Each number is 500 + 40 x the weight over the matrix's rms, rounded and kept within 0 to 999. Layers, rows and columns count from 0. Numbers have three digits each.

# up: layer 9 MLP up, 448x224, rms 0.0944, rows 277-280, columns 0-223
# down: layer 9 MLP down (transposed), 448x224, rms 0.0922, rows 277-280, columns 0-223
# gate: layer 9 MLP gate, 448x224, rms 0.0956, rows 278-281, columns 0-223
up277:465467483433490460506397468466443456492534476554514536534480572543534455460517485488464477537477496509540450520550463526487456538482526459545567483479559485521517588492532493492534483599531503494523516495505519481504501534476490476530481442593494467459478497508462609541458467463479525493474491515480537507518444498445513472500490470420507533393436483510442521461517486489488537492459520485527526571549436531465445534460481444546497493496510484520461468495487526498481479509495531534469516523486583501444483501466435555505484529456475513476556506558506482458512424474473485485533539481497564567514435491465533434499504524521460565431504472474483527439526536499476469500596
down277:534490486472411507503410530478522516492450489520448490525486531504539432492487500495530578437531475521524499481482520525502525490540504531477453540522476431488542493478498475523499494531515447430501540572501470499503540506529456485433524566506496563544499419505472518528504490629536493449562531495480548537489473533529460479532477511516538499482553493544498472487469502529447477534538468499477518489445467477455534494561536463450462447486484542538452489516494510552476444563519382531525536516427490501550551515435468508548556508520511459485482445585484469500521467492522525440482533541530552498408500472469526469457444443469462485484437468487427505521518456458536462537502
gate278:561509504479504532513496430518488464426543501498452517477537496504523518528533497564503474480473538510474504480530462531551507527487569433519498544519494410544524526483497496509459550468480517470500473470494548487464509565524597458546550454461496498461513511557500527546492475557456480537527566536402458505536567527497615507484501490549463534480515474445462459412511551499480475524522557545552419530475563467538547532523529567527510498481494599540460472449462505488476519441408496489476564506514453519459481515516539531455577479537450550471494501579471508436418535461478384472497459506478475419496408511507513502501529544494567438444501519419481547442481497512504488452546
up278:592494505502505495573495491499554533498454565459511505474575493465504452498532484523483476523630470517549454522464421535420508496423481483497552464445458573501483519498481428498617509493472530516463512449458437486479512487500552456473540469460502502555473449523502550459507476501482479529447495504509551487528525497488498437533519501423508487557469487503594497589492496570499504473503494484487557470464577464556538488535490457442468459451467524537522584488413538465435529496499486523502568528448523484535489419440487503499556435534548458532497409535412506488506456501407498475563485503533496509547547453482519528474500444550538447461454504524513480497451551477452499515453
down278:437480451458510441499493528491513505407559479479476515505592450516537475490471493546505552437510545522512486474437493524462528437506444387468510490510505577504504446512457429495450451474494528463414419480475527468582495397479510485489468423469521588460487470503501574484563448437549492460488503440500439534517472468501505496562556526507474529533567492503518522452501506498537515498576424514538543619562453552507477516456496494512519529485514453515518430505483564479558463530528513574523551553498469501526476457476496538545493469452511544477465483539442508439484495452503420498508486471495526504575505488533463508465512444564532519522500472601478431477615522447469475500472
gate279:507469495507515604578500483496462420472577500543563481550435475511540482486491582512481493508474613477564558464483489572438462492455575510521571462547482451492444480534505485553458542552560498520500522465490522470500540562502547520453426473582456516485518449550470478531565458475513426476576556530478522439435433463494442466530507451460462475492531429497544455475471473481485435478446563509507416553481509538431577526495492498498554547438476474483519516488491519498501482481511490509486476452598465431444525493541512499488505519439460554522549449446429467604563492477511489485441455471508535507505393544476521592484469432496519466464475449550437419452470510487498550449580
up279:547539469498437452435509616503528465531532452525535525566467465440432478423485487589507485497461478592450436483494615492578508527487541510523456513540482510491517537526470473480517515475466536525515562552507479483538539465491538483424510530483502535491523445461468518519472516512536501511462466570570469410520546483494518508541458448512482532517468472533543506532487498523508524494525542542592400489405470488511475517571486530450494469527459482538506457451517537588499509436448456486515529522508437541595511513538478524440523522522468460493459508510522497555471568563596528551478534422472528489446454427506512527550531504526489477461535463508511552480460539498476582514566
down279:476475459545524425473538520490568498540540476502480450444576474384517455458549539523531508541542447525475518501455497414527456522423481510458524514511487500462500484507507509466546499509480474525514530428528482521573493439493481453506481543518418583503495478512466508396493540517526490538515417471492518504498482578570470537536474416458514412463469464407539520510599526466544552478381437521567499535509471519501533521534524486493531502452552578562474467481507554546535456530550484488465455404456508531542460461475511481489531566490493465496474483473470457540512548500466422476469455518484515523492568482475529511566445437486532499557518566521515540497533462536518480417458
gate280:478510564530517451528506485546534541451505470461525480506495529499523514525492514464434552529525487556492562462548464493543480543462515520486479485467545500454509501489516487539498497478503531568476462503593463483440487515432428471524501545521468450584448501548550483493542514505543535539511446502500533500451463490517493494516492414518489431424492476487459500476454567492562460477485508529465527535477443443545550524538543485502491480471439456539504491548496500485466565568511563551464499607393505526498486560528531540545475569490459442486542543470438530472540482497564518511507470540550542426522475426451518477384527577462439495472472480506472469468489568487538443560502
up280:458495546488494535502493437551538507533469506465509535518496548516529482547543508517472535518553461466570473459585547564457406451619551493527468489535517519536546554480480542498533425532528528402474530505485499437510515529546497541507485446430517485501430523442535407474532531396495516467518563527534526546514490467452464484451451530483507557539509592456475489520445522568508423417557555488528497488530489548503512531514516521538481499533494543465518470477524517510474485446476429502456477529468523463485495469511525524485466570482392508463515506561546494560531503476559506521475528530504506419571502515538437445504526531480482472489500487512481503555551527455511504468540
down280:536526500506521437503480476513470518539467534482508462495521524524483447490523546445437453482559486523469482483532531564496482484572524485420517496557549436510484515533470455524501513456502547485531435454540473543465533454523528538504550491481495503514515491541513512474502459526431557543569562520514535518432490480465491516486477633506480478574530502426472491507467511464463478475576508534480476542505517479536519468507537500518530529511419529453541450424471526525474472460510457517533507513447468482479461485463544457517515531483454513458492409515550493461488525523484594507526479500442557433472493549527483472519506466540437512435507515459503452520476519434511454574466
gate281:499461501515469436538548502504576500482534520530584539514476484434474544493552493485452534467587484503380514554545524521533505504466511473478567564483536552538509493453524505488466506519521454519440472530573494501537535572446436533445503543485488544562479455490475558556487476461573515504494491479513568410490476561521554463499507541359507481505439471561513482511492433543519534487463502469512457520493436505484523543420438496523468525465431511445546572553579536426559475455484467451547512517539479498517532463483480453566510439443501558491483529473473557508580530545476443550436507570539530477498532544508548483486461502442499553490535473479524506542478516566472420533461